{"norm": "rmsnorm", "init": "uniform", "warmup_steps": 66}
Each number is 500 + 25 x the weight over its row's rms, rounded and kept within 0 to 999. Layers, rows and columns count from 0. Numbers have three digits each. The size before them is the row's rms in percent of the matrix's.

# layer 5 MLP down, 512x1344, rms 0.153, rows 73-145, columns 192-383
106:467506500486525481507473482471532517501531486522517496542512486521490520538500507499514525504461483481490523480510517479472447482507512536524492520516455521474495524463549492468511508501511465512526539519518488521518519488517573474511498514543485509496490504492529526488526549536530485518492516509487522493475514491489498520472505490503525433455479501505494465495453454501521467526479569464504528454493498471534512513494497520497450467493511422479507497491553474500542547510474508453531458521476512488519527508509448483515497503498510509509498458459522488527530502481490504495
100:526463517509510514494503532512534499483501503474529490469509475469483548473545516492526483517489509520479495453505486498450518487486514467494495491491530501471506482515461504540518530479513505497496476502555527478490513462524504528501510520503482542503464548511491478461480506489476499469507429485456558507510478502493523446480523553516497465492519520482505516483515501525501523485517500488457496519480497532479493500510482534517570519515483524499553539498443499542492495478534499513467475516561532492503480494492520511520509539500502492500501576463478496451506473479512492493
103:456483504534515555476479485482503527521515482464482477458496478536499552491482528511500501485510470545481495517482549447478493504507537494489490480541458494480489516513473496503549483537510507484469476512474535495516471509463464504510523464515539491511513508498531523476496526546505534460481568512451470546507518503502508537528527485487517484459522466528484502548508491498535495521489489425495492475476545502487531518494512534497519519443484485431485475468526491497490524524525506489537471475507526527485523503496566471511494461471534473504516447522483482494476533506524514465
101:542493508535495450517475481476490470457474457524530527473484527531520519545475510482521517474516486532478532499471453508500534540540482495515507476526496495504445529473483481505478475563519458450463503537498445484491481524518514530493524486495460549535538511452432489513471516511528521501516523519473455507476469489469516522507482531509547518501473525507512514517468523479476502531481488492506465491514524488516500506482456484526488507513480492515504472496554479497576496567464550479521515456520506494521516529515538498558546503496488474515511478537545483483499482496526490520
107:514510522449521485533486549496472493505525496521508521570491476496502498476513491494475450519510522516502464492470476492502506465534496471479469471529531492461485492548496526520488500489472528496492477519480516473502520559506534543544496537534513470514508482490470509487496506479507513499486513507483505504486500492521483514507505522503512469531533510520496496479518528539543492513497526491503520544494531502499536492522490508494483502506551558519488509491460517495525484478505518514507542534494506530472510489530491525500529460491558481478523494492475532495504505506497537516
099:477515533486442482531490462531482490468486541496537464534476506525491511507508467519510528518488461500476476471508528499497503524496488486523514479504475495494485526504515493458480500502472467490503438450520533508513500519486514556527496485505492498450452522476517523491505527434493484501513506556524485451513536541496493506479499538539486485454508503518505464494509538515506466482488461523491512539551488472464518571514466486526491488531495487489489475509486507482510501467517476517487482472511487497474503480517503499534436532488515527491480490500499533528504485471510550522
098:527521494550534496480509499479488502522472510547474499477471522504501516500523479510521497498435511482521500495508450521494503492472469523479476482520504491473479508467490492495499529523508480531562521449483494470508518470472541478481500477486499524482486517480494560478501494483473450525449516517520481486500471492570500521451510492482469497459511498510489520533497510520485470477456490475512522504526457438480501525542528510496518490488510500545458535525516496458536514519486505503521499543490534511470482519482493526516570482513494524515515510475479456559521470510472487513
099:490517437478457515500490489446495517421467520489481531505500448497485520544469506473520480512514552449504508530505495511477514532494487491510478463542493517558547468513465498532524494498483519466537506524482513510445504570500521501545519492536470524522541536461543497478470496525493529501457487538499490525535475509492475494475495490504517507482497496457495481493478517476520520515541469517511525499492502522481528498513505521491480503500456470454488536521488490497468494517459525491560533508553515501571480485507459485472504520540490512496438484508491514537499540472515525511
097:487512479455490492504518506492505486498536543522499512500521499532534481497473547483508489525504472481572483444468508480453545491530543557499547518481486512528507518502539471514478490522507489514467481493470549469469496475495551510473515475508494483489438486500528449498512498507502522491512519476463517465502478519474469456524512526498507510485491488522474467534515504459550528483490518507523465485447525529531532531455493501505433501531484494496467513452522477564498499512524509458472512479480474521509510540463487479468460465502518517493516469499493467541511495520515474461
100:519520554458525456553538497513487489517545454529514518510566502530527527510505498502502431502485491508498488480488494489493505512505490468476569508498531507489531451477531461494506519524458480554480505472494457537437510496480530478488551497466544468536532501502520464474507532506515534515493498493506504513500516496504508486490533455552542508493485477500524525487490526468542470448447452511530504500514530515484433517477493481488501470478509498471496527469502490510532499506489489525525508457501521518464536465502508509510462479524490520492509493530485476534495484490509518505
101:484515496514505480516523501461499510520500515555476547513524493486513484497519514527490479525469508493501511528521501525512494551511531545494492539489518506502509514517516476501469472478480513525531504491441442479459504488503465511493479530505474513503520520491536523509485489452496477478500474526479467500519472488533521494470528545498472501498515489517439500485458476488490494515512529524487495513525512519451466472500510515478519476513438526491513527511544507547494502496475499495491545509505538493518512517547466495492544489524493545530532499476518464498483456485474492525
099:521493543454500521480513526498511497468535527523476548521496496503517517516442505488486450515467480519515464487501526502533496494529509483510512530481470489459494524516519555499476513506510466479503488523508511467529542507528513474491504516478517479491475465487475467501504487501485450532533522505549507475481530537507530443518496493520459501493539542465498493488488494479501468471477507476523499482536541503499507519519454499515540519480504517519510514476497501494469538504487468494559519481496513537490497481482462522525515492504490546474462542489473506539504533520499494513
097:504519513491518480498502544448473522451530487450488455483480525489507484522512549492532498470510514529499535502492445492501512516516489488466526498500470497498503500466524497438500480537474514511504438517479518487553525475528494476440494493501494517505510527467459507524454531452548508487503486521498447473489497466485510449483506500521509506492546460487509461493496448525453481498531527512531520407499508507495505465502502534497487480542489489484527493510519520516523500507517539477502501515510519522486514519498504458485521545496479491523479520444529514499494489519503498488
093:498457519474474482510500448509540454521523459511517480525526528521510517539531479475495501512494535535541516462499486489486543488508516504505530504474486493484471492500464512485485485527523441545475499488474516506458523509489506505436517455464493473512436475490480527463523507506488468501470472458470500536476483565520512484483528478493523517477464497513497529497522508463454497480523454465508433479472517538491430523490514520521520486493521529491505483514508501552502509497500452453510463456494469495491518526502493499516475508541480495486456480538538479469549518498571493519
100:462535528539484513557495504492539502502519525485503474463515508464516503528477507547476507493517509526540524506502463454487526490507503516489496515507519492503566532541498511480523421495505542522504486501468500519479499495494502514508476494461507531487489498504487497517537469533478495501497506502542463512505494501470496485496528459503489496493506516486491449523526481495505467468531484520454524426547561547503479540484473514491506482516493528525524481537511539527490517482519496525445556475523523462500477536462488487504483462521478477508499461519540484512522450523488490518
096:491478475493486514508478446517503496481478514503500509450488586526493479503496469509521485505529494524540484521502496518523528485548491434476502474480484478470483494548480514532509489470573514518483487516482506506511478513474478476535484507479588497489446508476487515535510484536512491526482502472494491478504518475535534510505479511535455522475527498499499499505510513519503498518510480476531502518512523489521511497482513489465443474482483505536507469498545518540522473486503487522503472486507499537458502489501532553535499442488500542493517493461494501525517547513472504521
098:517485502484511503428515513487485526520457497504521487517514504486514477478506482510477482485500483520487447476547505521520453543491486460492536511489512486491485510496527491479516487485496494480519464514550486519538525476522536495519493512499496485451528511518516489537525527458491490525518519503555400489482474444519472535491464473544488534530479497472520512493473533464530459489453478521491519475473533495498504466469482508475495503516488470510500486495524476470488478518516503526491491481479470519486508503484509513503496527519520499495495542489473528544488507438511476516
103:508489498504470511492510519514486488482533462483483495510551511503556473511517501476490470512510489509507507509490453494533451543524501510447527483522512488481520513518505522490543487555480494467519484517480480514533559477469497462491480517487518549514503477485520521510537481512490502500503501477525550506544491510531486471501464497497521514509495519492533457485515497537510501505523476475458519494487538464514522529490435546494482526510500509521511532526523465494527474504496488499530498504512509529462446482516486489503511476515504520533459507524555535502481512528502515523
105:450526477524535480505521455449520509486535535492510529515500501433505502540502465538534514531489544538541531532493535531470521493473460556480500487497494488509494467527473447535490513473492494500505504536463512496473502500497507488479516472509513512528529516501535521509495470513514476470545516538501568524550517521518495468489493461470521468510541497506483512486508500503506491523517475507486530509496509477507490531531500500525471509506499522539495517464512475521460505542491536429493517514519493478517481554549474544483469491504509487535471503512483498517510500513507505514
098:497510539490487516489463507484480490523563561540494515493519518496509541515539502535527519510497481504468513542456482501476491485522532524537446446509524496534518502469492503498506479484522515520475521515513491520467545509462524518521510505513470508510554475483528477537535538506536503515524486461495460492507478479500484526476515486534504503524521532519530455496472440528520518536512463529516466533492478523512479524542518482507522490505489495487497519471493465504484569533478524489434559528522482497481504507476492486535510503466472497485482469489515503498448484495539525499
098:479474489557482454526560487509521505487504522462501472562517541532512510514499469486518522483515526496459488517462554508484452484502527501472493502512463491483474485471562506509499487500472443539527504489528486464472541503515454457502464504546468462507531503505475522542539492551486478461499447531508473476492503491534492488506520502464536466502507480501509469438496498468490516475476480505488463502503498523481477510480478504510506489472532475544519511516465510534512503517542506497502522473476462500492500516529488524491496494527464462499517487462544505539497510497468524508
099:494518528497470523488524553505500460520493497538531504536505514487524517486529498503480516523531508539517491496520499491526489468518477509489487437485531506453491503482517474513489532513474502447505503476470489507492479519525483456485508476503524517461537513480491484546492500449502453480493501483538471524517518484470527511522449504459522495526487544479484477493494475514472471500505504472519494485485481504478491431569542500464486485468532447494504500486519493525526502492470527524539496480479560539486518473556478481475459530513503503525512520495468473545478498476469482481
100:473501481473490531470506505450527532533517494466491498492529473476500476482514471523454531460508495501514480515512484496517517488471543527485501478500505498510546488552472510490510492524503540461514496554447537547489452546488431550480502494497520539504498496493514510445493523523491528481485456525505510520520524508544492482466465507535500500480526458504514514570530451495501503479491545541521474498522510528497535538466517494450499515503502496489520491478509482473526472491511491460509492489536495476555474531500592504504496453482491517507505448516512485524470523479493521542
097:497552494499489519488495570500465511492478479525493481542464463457503480515468481484505541508498527485489523498482527531530520502497540498513523499458485485516480460484531511529483482461476503483537513517512485463504483490515460533526502485477473510521497480526478479511492487525506492514528488518501489566526507496493489511449496417502480493472490497491533497503494489488502502480520500503530486539455488531508520456480525491509454497473524495537547491543509503522536515450489477493535528542498530462494504509506525502494491481431496528513529521524509499487473534531510575563
104:498515499516478462513509533520546502479438543488501482546509533502539540492494499486508537489501517507478509541487521490496473505506496483455520537566478493469464490510542527465482436443506467524484520473472507521495507535501536514495514465492465545502498495525504553522476532518501510519488546502454506499533469450537468533487495450524472520502510470500514523481509471476471517479512485495462473470495490534429528493472499488491521487479497509497466490539470535488499489501503512498488503527492550460522521503475516543467473497508488511495471519456513520502479506450494508474
095:510526489505553460499488442496487506515445477498544516511521511513480491469501524472493539495467506492449554511482487499501483510528481501492469504487512515512540498507474524523531479454478539479467491516548481541532517526547508479497457473502527536499471481477499524487515491461503518505474513528497523475537506515502505507521436470478476491476456506442513508515476502477485502538498492484491501512467524487502497476515494502461521427516457536490533504525442500542484481524482577527527505496517495491480511531464478545448502515487476529532506501480521529460515491500506496471
103:509499518486528510481492514484511494480517494493504507484537508475512509542509524485520517499523479488489438467513461485508505510494514525481491500465477526458498527522465494508461526455533496468513531449537529523508543480513478479447509489528497495526480511517483507519470507444544496448502532522476495542456504513449553482452480529525467518504516501482508510483500503514518489493501501519481467487448468467474489559539507461503464463510468451552538443484470468487474521509505522504541474541474508488462529560476532528463518515515497535514499496505546488484505495468482512511
100:505533447468483523472555517464521475509525496473526535496485508528455474453495511482549484499491500503531499525515544503509489528553479474512489539529530486484490465486494492497515531544498467499523512488482481481524537515445513499492491482507555510519476470490502465502490513482498523471500494530500512488490444471490564479532521535481527523534464487454475482513487502474452494481487538491484532479554493517527531456496504469458552496467523517476552518521489499489513505516475519489552515475477519487435503513520536484515489506466479463496500526485549500512466487506504552464
097:490507472507501503552486525510469472518477516496494535498514548527496513494539523518494548533538469542497478480512514478518498516517552487442500501479524488472509483497493509498557497501519491469507483547488536506490515484501485493471495471509530466506539486494494486520510477505485509473461493478510545489480499511480506492451525477474476495524539490504519465517498499473544478468489548458455517508475471490504521474488547514484525499527499499489504501503518484486525487466514480486461506503528471542495479493517504520510527518476532512519520502510495487492484545527468470469
105:519503484474519500511495514529499469501501525544489529500524469484496531492495506530499543466561467452538509551485488477503464487536449487506451499504484477496497513511508482473491534501499488540518533511450499513467449540449461506469515422464486489492498513521509536528506465542523487506518481483487527526496497504501509464455555486472535481501496508494486493496495476504474522536514516507486470575522443491461524522503518489527494483497483474476537516502546473504512543463509491440553512467510489533517504497506501517474521454511472519485478502456516491509514508492549510518
099:515488512507504453494518463497517528536500520511500477521481498500489475486538508501459537486499481493513479504467569506501482490495487510471490492456508504510502498467475515486503470499513492461486506496498497497538506541510466545521460528484515499524510500522480460502514483497512519473470521504535500513511512508472487476466454495533549465511525511488500469478471466521484443502526476470498490497487477516500471489517519493452498478509493508446523486494499455515483476513490526492515492489489506481485508500535471492502515487514538509520524510499495492515505502486497476509
095:496450529510497525502532496459542492518497516491485512498514476481524502499533506501533507529485511505498541448481482450504500482502475511518488498505549524470435503513481521553487478500486518491489518501524522455522550500490508567528475527489467470503477511479460507509535482505504467504514482510510506496440460499504505531485527496528502496495539514523547487476472487508501461553506476459524510562497536454475497541478472495457514462509499491499502516520437506492531474493548528498470518499479501515539464494469473517491513510517508461543522524513460483470492480462511507477
096:510460509524499537521506526446530492482527548496523462546492515535497493521474464506512536494493458509499484511493521497492469467500526472486500563517514540477524490469502482526499499525510521485501508513461464516485522485501476499470478443495526484524493472499487459457500541501489521477506481481519509511519452491468541474527492473500519503491497484499507505467481554481515469471474529504480483502505501489493495488469508467469532477482459529497476483513486490500459515464477515516523524538510527534523506496463502500490459483466485525471484504450505473529501503525471492454
101:517498469491512464507511497483527465484489536503516525446514492501467451450517550516528446494528489530485507536510496479493502466504463519442471492474456522524530506463518485504491547460513498514513485522510494534451507499481528506519515492513499511505484526555514479464521476465525476486523467505483468507488473501474555521506490484494510508459476501505550479479521528501524483501471513486472480509472464453489498508509523522479497507560499511573523489478509473481525524476503505499489474478499468486531509526499490494489530530499509543510538503479533508477512532463525465526
096:497481451528519539504512483505489542532502497490499458512532476507501510510499514489521491536492513490508509467501483502539505519524465453523518497452490538472481513486533522523529498482502571506525479513483531501486522558491444490505512484504536488465456466478515466513499514467506478539529518517517503499502498530518528468526492457491522477503448487530503521529558527518466481519528489543478529514527501496485501495451483520475434461513491490514518535539535502527469493495497497521481521515513534511500535513524522540504471452481492471509519553529495509513473497528504471492
095:536468486490513508512486516530451498485510522534457482523481517521491475509486534490454528521481512514518495500509524515486530507482508534463475510442537496468510512517502482491522478443491520478473478512486504509466519517479516489491507477509518483489545428514498519543508536482519468507522504507519495502500493528505488514524452479475499503483520464495507483517479475472529496502534515527525506504492531457478544495488468493469540489471534498527541474481514491495444483494485477512468496532494463521495482593458481457504510522524477525491497485481504550539504490478485543486
099:471518466547512514503504486501497495501534484490528530513484538486489490473514504502481542530463531506496502557468497509464515519546494508488523489459495499512469487489481496517473476552503491475493467531456465483479492477545509499472511461486507505502489474506486495475499535512545520512476498480459530482484468485508541490484505471496528483481550514518539522449473499543540490471474548510501535516501505485519504480489555499492521533553470456520475543554505500479519464490535493469509526495543502486521488513488457552512516504492504482552464483463519471523542506471488495502
102:535536487467526500489467530496484471528511501487521493516493469464497516509473483515515522525523518467501438501504488529534510496458501517513512511503439543500505520505499492523504503433493499524483492533529502485484492509482511502510489510481494497501489530506451509491525491510461494482513521494522493484517529487532494478498544464520496511516474522484529500497452505490545491575497535469499529537478531473495497517505490461452535495507523493510517494538460482533488452497514526556485479508489522491482509468445497485528494534520484510513496465474441440515461476483530543467
098:481535507489487499523463474480513482481495502498508496538521508493499484504493521470475471500508583471469481513495496476499499526483512474491502526523516513518553516491477489483488493523513508524501519492492516542477504551449481497471483509544472476501525496506459474489523485470484541516540482482515515464485508497501509458514532500505499487542499522424470533501480497511517474501500512482537496514497480532524457486480463543502486529497526527479477504544473465526506491488508475503510496538472495481482481564529481517483521465475521495518499467496502475491480514485515456491
100:505503489494488516493500493502512455465528509490528527465518558502480483525551499485471466500501548509519493505526534525504521510475486499467507505479494463447528502449537527519488446503490539534487517510487490455494511496505535461523543498488522527482498497514479477532552509519479514485499506473476508447496474493499516521513507506478509431496487505524479489502481512509472505505467482475531505516511497434527513558476493505500485522503503527501466490532483494498527533495531485518453478470509478527488514491572480507501461503500540471505539509518527526525561530486494449486
097:461528513489557500505502563483523484522476481532492530554487486496479521508458499557446498488515494530475502464544519491484496469508474517516507482499480532502466456500494538541487492504480467484468488480496463505485474493461506528548497533510545522544533502504474471512499500491534484498524457501495543495504490499470470489493501484500508519496516482521463536521517586528490500503500489473499490506507487472508471498486527542482499489462525466466500532508529501460515480467495479494506503508534490514457521519475502459530501495498503472517505547526504485457488503474494478495
098:533518481494502503496498463465494471525503454508519511474526522484551507531490548494502504473512504520481485525466532541469478534494511532480510468518504496513502500519515488490476475483471483505489515502456537480470468515491506500479548476509506501482516460508499485502514438505476490505473513502520512504520482527547432478472511526503552530516501502491499505486490455508495496504476537476486476538524540495482475496521496486521502540512445484499514508485503493502518483489518484481513452471498517443494515496509480490533510492534501526495509454505557535507548509496516483492
098:469529495575524514449492490528517503493455536455481503504485501482505512492511471493473521504556482504509490528505492550504490496500497521498518503486501507526493512476495506515507540454503475499491488554508465506508506526472478496469469502490472482483508541513501508545499484546461520496490510449523517531504495515490474498500469505509516494491472503547492484507496513504528509511477509480493518457440530563500508496490495514482495524474477504528534491474478489484481492496501563476460444513496494532492521505493523531515470474452467533483483502491500536493494539496471484505
104:451489495467533505520506489532536506510516471465474499478517489482522519506483483518490497493460526514527504489513502508538490494489501509498534528518506537511492500459499478504571499486504495487505492542429510508519511492481475520467520533475529448502524471459485515487478527503493513527533438498502517492556500529499458483536517448513495501518498520546504509475547464535488481525492502517524520511495500522508534485520481480483536499491540550460484486438542531506509473497560465480470523504538519499480500466470483526496435478452558467496510497507486510484493471522507469530
094:466479521521517459481509487477500516473531502451529498508496474505512528469503495503472497503593495537488498466505466535519503488530486521501496494514500480528486533518515492494500469556487509527487456501514538469488508502475524510495496468505545462541451467501520482505528518476487482473465484494482534494469550444491535486543491475516499509494506488514524489456420483481486543510499492463516446555510508550528562489546464446507541540514537482530505490526498473478478507513514507479491451487491441519479485469515544493474525495503478490482501516469524493506466487529503495491
097:519483482493496449537533514479537494483487491498486465518501522489483534497471467493521509506469490460501496495526491478533495520492489459513491542518544480503493511528449481489487507504535496464485531481525510534523442488527486488475476492512484523465552522470500498496466461500494506448500495504478483511492508503487520522463505532502498486523491527485483506508514497498530510507472542487506495510493468536532495507506479485496466465519508477493533556502452484510476485529492479468473493493479471491467491512508468504465514486517543535523499498492508484503519481465518492531
105:510509506556521492493496478500520485516461497517483510533553514512507499510460503495482497518510527509523448496517480546538495439475512527495503456498457525486464468545443535475493494480476528438496510506520497501498475551530492458505467512502527507511460508562486505485507501516551469508536493445503485519473496462489517531504542481541467526517520499470518516501490462493508537485478456450477515555517505463479543515494518504473474469492467534512477484532491532539514512478529506459505472518489528485526506552502535491513551515494482502448469471498524499469469489429520495450
101:501481475478456499507464481479456507489531533509539450508502538503518516477506517501490534487506486467514453514511526463483497531526550524507521503474504544466496492485455483499470537555535553522484517507490481492511484523536488450455504470522526451498518495464515522500465504528475464481482468500460481503498507510540469479521512528537489506528505482489512476493465520532526467518513547535524490473527527524525521458486488497471494502492526460528489479468476495509492513484476521493455549521522499484519512494488510470537501513496509509497543514551519444531465534464477487465
099:516492513459521489463526538505451524518486496513440530502504492495473527508517530482506473544515452537493487471483477504495536474528496479505475492490507504504550518523463515481530506536481481468485533505501515494516464493497481473507533515550502492459474492496543534507470518485484514505528519493492519496478478475456544486546553439482526532528464501504509471501507506520514538477513510541472473471484465520510496531503476497501510539482502468489471520467504547492470508450479526494530489504487522554493469496474488495489499504535505482494470525496445475483507554486488508521
096:496510500448483524493513483490479460470510562487522529509487492548521494499554506525494528474481479478504530513509521489487487472465500488532478539475471494473492473557451477509533500501497472472473519514504523521489545501496487526495492516505502479502446497463458556497498520508534492485488531496488531484476534507516534485450496543476532465523496507541496436552509512453445489483510533450552481509561514550509500525510515509485516518496533497480464482493478519488452486501508479535474504518487457475464497502479495525482513493504503519464520483497522489507442477472547521543
099:503517492523497480513482477534474487493488466519508493485511446502504497532501545540488466438510447536479491504504534526464505498460521492521506537483495512476511552531540516482522539487502504547517483471531508506455499500498526509473541461492446486522509474510517513517515544474534497499480484510495457467512528510510503513545520496451474453512502504488485498518546452503520503527480457513503498459484525455473518502469553495514503507502543480531524515472497523494541500517531487470488489497498492467490498519481529472484504527510531488478495482458477551512463533486497474524
099:526487534501509504496492572450517485489500497500484430472544497489490515467475535543536514511511496499526531534501486503485540493519440505481476518488492510447514532452504557490434525505529525495545480518510498498500511538478510508532490518505451524518503461500501440504466479457507486476501545496539515530495485538480504527477486529512496516476520491507489488499513516529528490492470522468497522488470544498486491494506488502526516554493460510543472483460483517475502554492460420494513480497489497513525465540465488488526464487522517508491521485502523498492545470524447479501
100:506467518475516472488509539481498468517491521502554484517488521546514516509507484505500473473505499485512567514501528493492499480532494450482559484482504471504492499476486469488521561529469486510495495519501461476523471479499491508500563482536516480496514493512472486494488482444501529511491508486478541512460474473498504481526522480466513519505502519535496479488491533481496476467501454507559551533541524543523522484506476514462513511500436483474476483472525513506515489505516490503537487535517548471478537508505525522515507518489492498493522474557504511481465508457583478511
103:512491541467527515526483512501471533542498519507497490507476474464494501508514454534503500453511473497514527529459504540513491535509531549506534517549514520471506530501495497511483462554502473486521469511554492513529533522502499497471513516508538470507561480451453479494537508497523521504488499521495485523492491483465495526473503493542446501484529501499489516503490491484534543502477462497509471463496547501511476514492548535482519524467513480496506501489504547475540456532518458519490476479509505505508507492484467473489497555500479461487523491498493496477502492502457520556
104:508460522536500491475469526557510505546527569459555557519497513534487510512555480476487512474499511520486517500506524533484519480510495499521508509477542485509508496475525442460505488498480475457508509469527488504467497535473484472559483508465495503490535487523476482483496529481503486521526541501507520482493490513499521507531516532530487538521504516466489486477486506473462518487502504493487493488522552464449494527525557475484455520503486526498496521471502484516541528525505483522506509518456526482489509494504525455502470495510539474496536483480510494523501503520435492483
095:495493523493523505486494519512484502460520529523515514489510505471519534513481480481513489511512498529518492483469484521487484492480481502503484491437508492566487513498514465486473503452493513510509459493478527536509494504503492506491520504522489528518506507500514483460455543474498497512482497493494495526471476489476519445495514535502477487469501499432502540477494492544483511484504507478517520505455499508488459496533453522468487488469478520491522507536476494475527481497548470470458502518509537533508504550504535488500496556495470524444520563492485548487456485546486515489
099:508545547470489478526525487508472491507511491493547501507497555518505443463519508496521448530486489516549528505503465504502440516495527479478533498456502513515477501500502470515450522521552482489491464472511535476475536489509515457521514515503488531507483499524500455534537507533550491493484489498483461481495510499503539511467526514474492479492489505518525491474472486485510484482530468492488476501517484494512504495475531480440461511484512485498453456500441531525463479513499491513520500521468540497469509502460503501499479416521512521481501532525499479505500513515513518488
096:517508485496517514445486514464491517458520527522548514490493501482463503481491524489476482482468498497511484528480500504521491445499469484441462529501506531506509541497509503505530542466478482446498501503490501514487517515519513495508489547479552489511474502492523448497482514439477543516488565511497523512559515471429498512501507484539507448489479502503458441502494470498505486492504481525463466521457497480490510511546462526501523467522512501504474494502458490541534520505495489519487537492481557514463483542517518538480507497518511471519467513508488517506526465522512513463
100:536499492492475489492511458521476472531541492511499524496542481437523540474522508482517503491526467464544461509479505484502508508559514519553523466489500511512491500473525525537486525479547487515478508506496528484528525487510526478469486452505513446502495553518472477478528481523512484529492547487558477474498507504535506476515501523507513521502486488512507490478504435505449480487458539467507490459470527491492520488495477504492547481493540510534496503492488476467524478479510486509489538495544469499495491458474535524497478536523515477485478513481519514543467454531495549533
099:490479492490493490470480486429511485521482476507483496511456515486521508466483530500483460493510475489462526471478491498471458526516525511511492500528491501505497505516473468531496470472479510500519528547512529498533530494497514516498526513547492524444483483483558491598503532530494535493479491539516484471446544452492435493488474493483497480513516494545491485522516498478529502485526500497522509497550503496495470492481575552455511534476527461510518470489580533487492464523487526513484553469547495508502495458435488448459495469499500499546519502518500487485471478505501478541
100:447465495535492488499483514539493518489491506527488537515472533525533561489502489499492448497503533528444463476470471529481484472532527498490534524487467501547478500498504487505497495482540532543484502464491543467504501496467484477490473509486514500492449474520471503516544551513501506498510504521503529513463517494505529442494498519500513502506529499523490553489481480442499457488459516500466485507491508505520532505503506490517538523459520513490511498515546468460491533481509510499544516512508521511556531491501514495491488519481478571509515524446517502525509499498484527476
098:520489511521500444502500510500461500492501477478488485457507479545518458477485500505488515488499483498460489454525528459481469506499462490501483515507475521483536521565511493463544502533476480541530504524441469538490501490480495502476508518503501533515521520495542472474495504512501553478499523489493506504473475464467491501567481553492483489461537527527454487517500474491508468505499461468469535473542470469512475523483476506500512495478536568467461472478559504478481500520504504457504500482507516498515486457498499525499506489447500516541478481490517517541518516502513523494
096:491525562501499454486464509519506494472462502522486451487479470510470446517500526503524501519507458475519531490495507508461483506533493497527519528522483497485464524496537468474506523505486447479474487482489493492519488487485511525508491517534509479523556516498472496516481476512523481499462503518506494447548463531507505483471511478500506479482475530499495523523481473517537507529493506506473498519452496539500482465495501500507525503479532490470525520505519475515510512556482539562443501485493503471480503478492530495505459533513514489481496516531506505504480465503503478546
101:507476503472507490539495508507492507507485513522528510495472533508493472479540504459488514446516503529517506509479469514459523492505475469503503527521479509493477498511511492513543466501473531471492529442512489486509518496546480507504565490523478480499454519505485464519486445467516524513508499544497471478462524507474504518502427493526476530530491499485491500509559460505443477483579522495519544503509490527475536512490488479504470519474530516492462473534501521434514505447528505539502488509516531534509509517508510498522513531466500507469480491469548536502498514496489498491
097:513472463470483513535496493481489503489494465522508497484480529482514505457495515513495549497469508485533523508513494504506444479510496493510464523449483478509489471500514475537492492516464497485555516511543510491501498478519497504495526465508497486475504489468503461479509483535519511518516509503499480526532484470509470494494489520484516477484554524546454479504503468548518513508484496559524497486503513533495526480482519489467523465508540532495486515543518481505537559502469494505471511513510413479483504551492546547548492481494491498491503512505496529544505490497529513484
102:505486503532470548512471498461497471494489519535460472493470492469466505513498501542557464457486490510529502482510487490492450473530465535487525505521485479488504553505509502513515457522539510467469495493528504499490476489513487530493503505489484492533526488485534486518484461481476447533507482506531514471489511507496459496503486524526474473498504513465504464434451459548456525514479458508470505508514485563511576473528493485537493481500488548497477462511497476501502478465488487493484532538530500491509517514497543492485456533522494543489524482486447474526531512499478497493
102:483492498529501501501533516488516506509500402570495484470500450511457517520514452528528491502504485501473513487506527466496459456471514462504522507538521446519529525535534491520495489491503512495476503527516515535528478503497511525461482509456472503510470451478497494513499512509515474506513485472482493497464494489521517514492536519474500493515446469491486483492462495460505537496471495518493477502482530494486493544494477543514487479484527493512497501495572522512548526467517461530496517527458469521516451478489486503496507479520480476508482511543485499541513486470502513491
107:506541506482505523486519451478497486531511524454479481490522524501543516447482447435492510477466536494487477507508514533464525525520501501539523443495481507480506446511542472508508486473489508504496482501483480527527519494486503512468461549450508519482473491547478524473510478530471505474486519470496530507526480531521525482494563512479478497521489488511467512469476481450457466511479454518515504505524515511498489489478463469506535505496537510541513519532498497525508497481495555484487504483498502445509481502507468543535487516494509452479563460537504512519502487515479461517
099:463490476492493462489483521547523525487511495562486516550501500513513484463491455472474538512478495519473463515482500544551468525498539495482487501488519531533497513504543462495484473492514469528555488452527492511522540487489473518469491466438501469540497448533503485519535487498497472508469508487467463525492514503483504496523501449474475519529528491513535506486529496433532560491498514495467470477439554475493515530487503481460505544519490534520541481523552532471505489493514505514528465503491510489533487497487478495500474472525537531505524519509490531508485532522513522470
097:515465507524514535451501497531523544496452492503534479482513549542447532496513488458484489506530507531487530530568490475514467492505509496470437479476495451509483480506485530452571473505472473501492508507488506459507493513468484485501493483490493496452538549503509496512519501506528537508462475500521504477521537518448485492508476514505526476515540502481487473479530453527542506484531526491526494503498503538496501500499499474484528534486545486478480512541480509517490526447515499476529506534471525481490469466492519510447473527481483496505503469529503504491470517490474530507
101:488499475523445468461478503500492503501551502478468515455485474506492474498459529440460522490518518488485446485434494522472471494517497504494495473479491530502543467508486530512525510494490514520507536518470470485488495497499487495433500512472463477505496435498530490501453499508473486502500502524506480517518448523499551491550542474566472536489548536478480492473509532498492497537452481507463518481488511499495463505475504485509524512496515514468505515487497501514488479462470520462546441489520548487539494508516508442522526491498512501460493481533497470507491487524469441503
103:499526532502472506482495484501517565514517529503442537513526499510543491469503439505477480501493519513532479454506488477492484531507509501526558519527549514473529497507533473472504500478479471537468452498480531499483542499447510504477489503491510492515523536548493524520503516503494499512482510475492499475480484541538494480469552475505493513538492516511483511480478482486514491471489540471509504522514522539510452518530459452511551464520553512468534515472505562490473508506498445500501479509488490474520473489490486530452480509507515505464496538512521514485476512460494508507
102:510521509526509566447501488459463540489512539546534482489519485486472544503517486503504490540541524480485500529498466488517556502455517458558484464521489484528501486542527499536494485526507529465516515515499486489485493492501544515528521492505514520496480490525494525516526506524513452472512478520486504507476525495491483501509548513527522493497510495490471514537463491522441533485526449480443531492524481536458537540494451518519533517475516483433529467486476528503501492540490503540516484481540508533533499473446513514507532499507473517472466540471520524504502503549508523488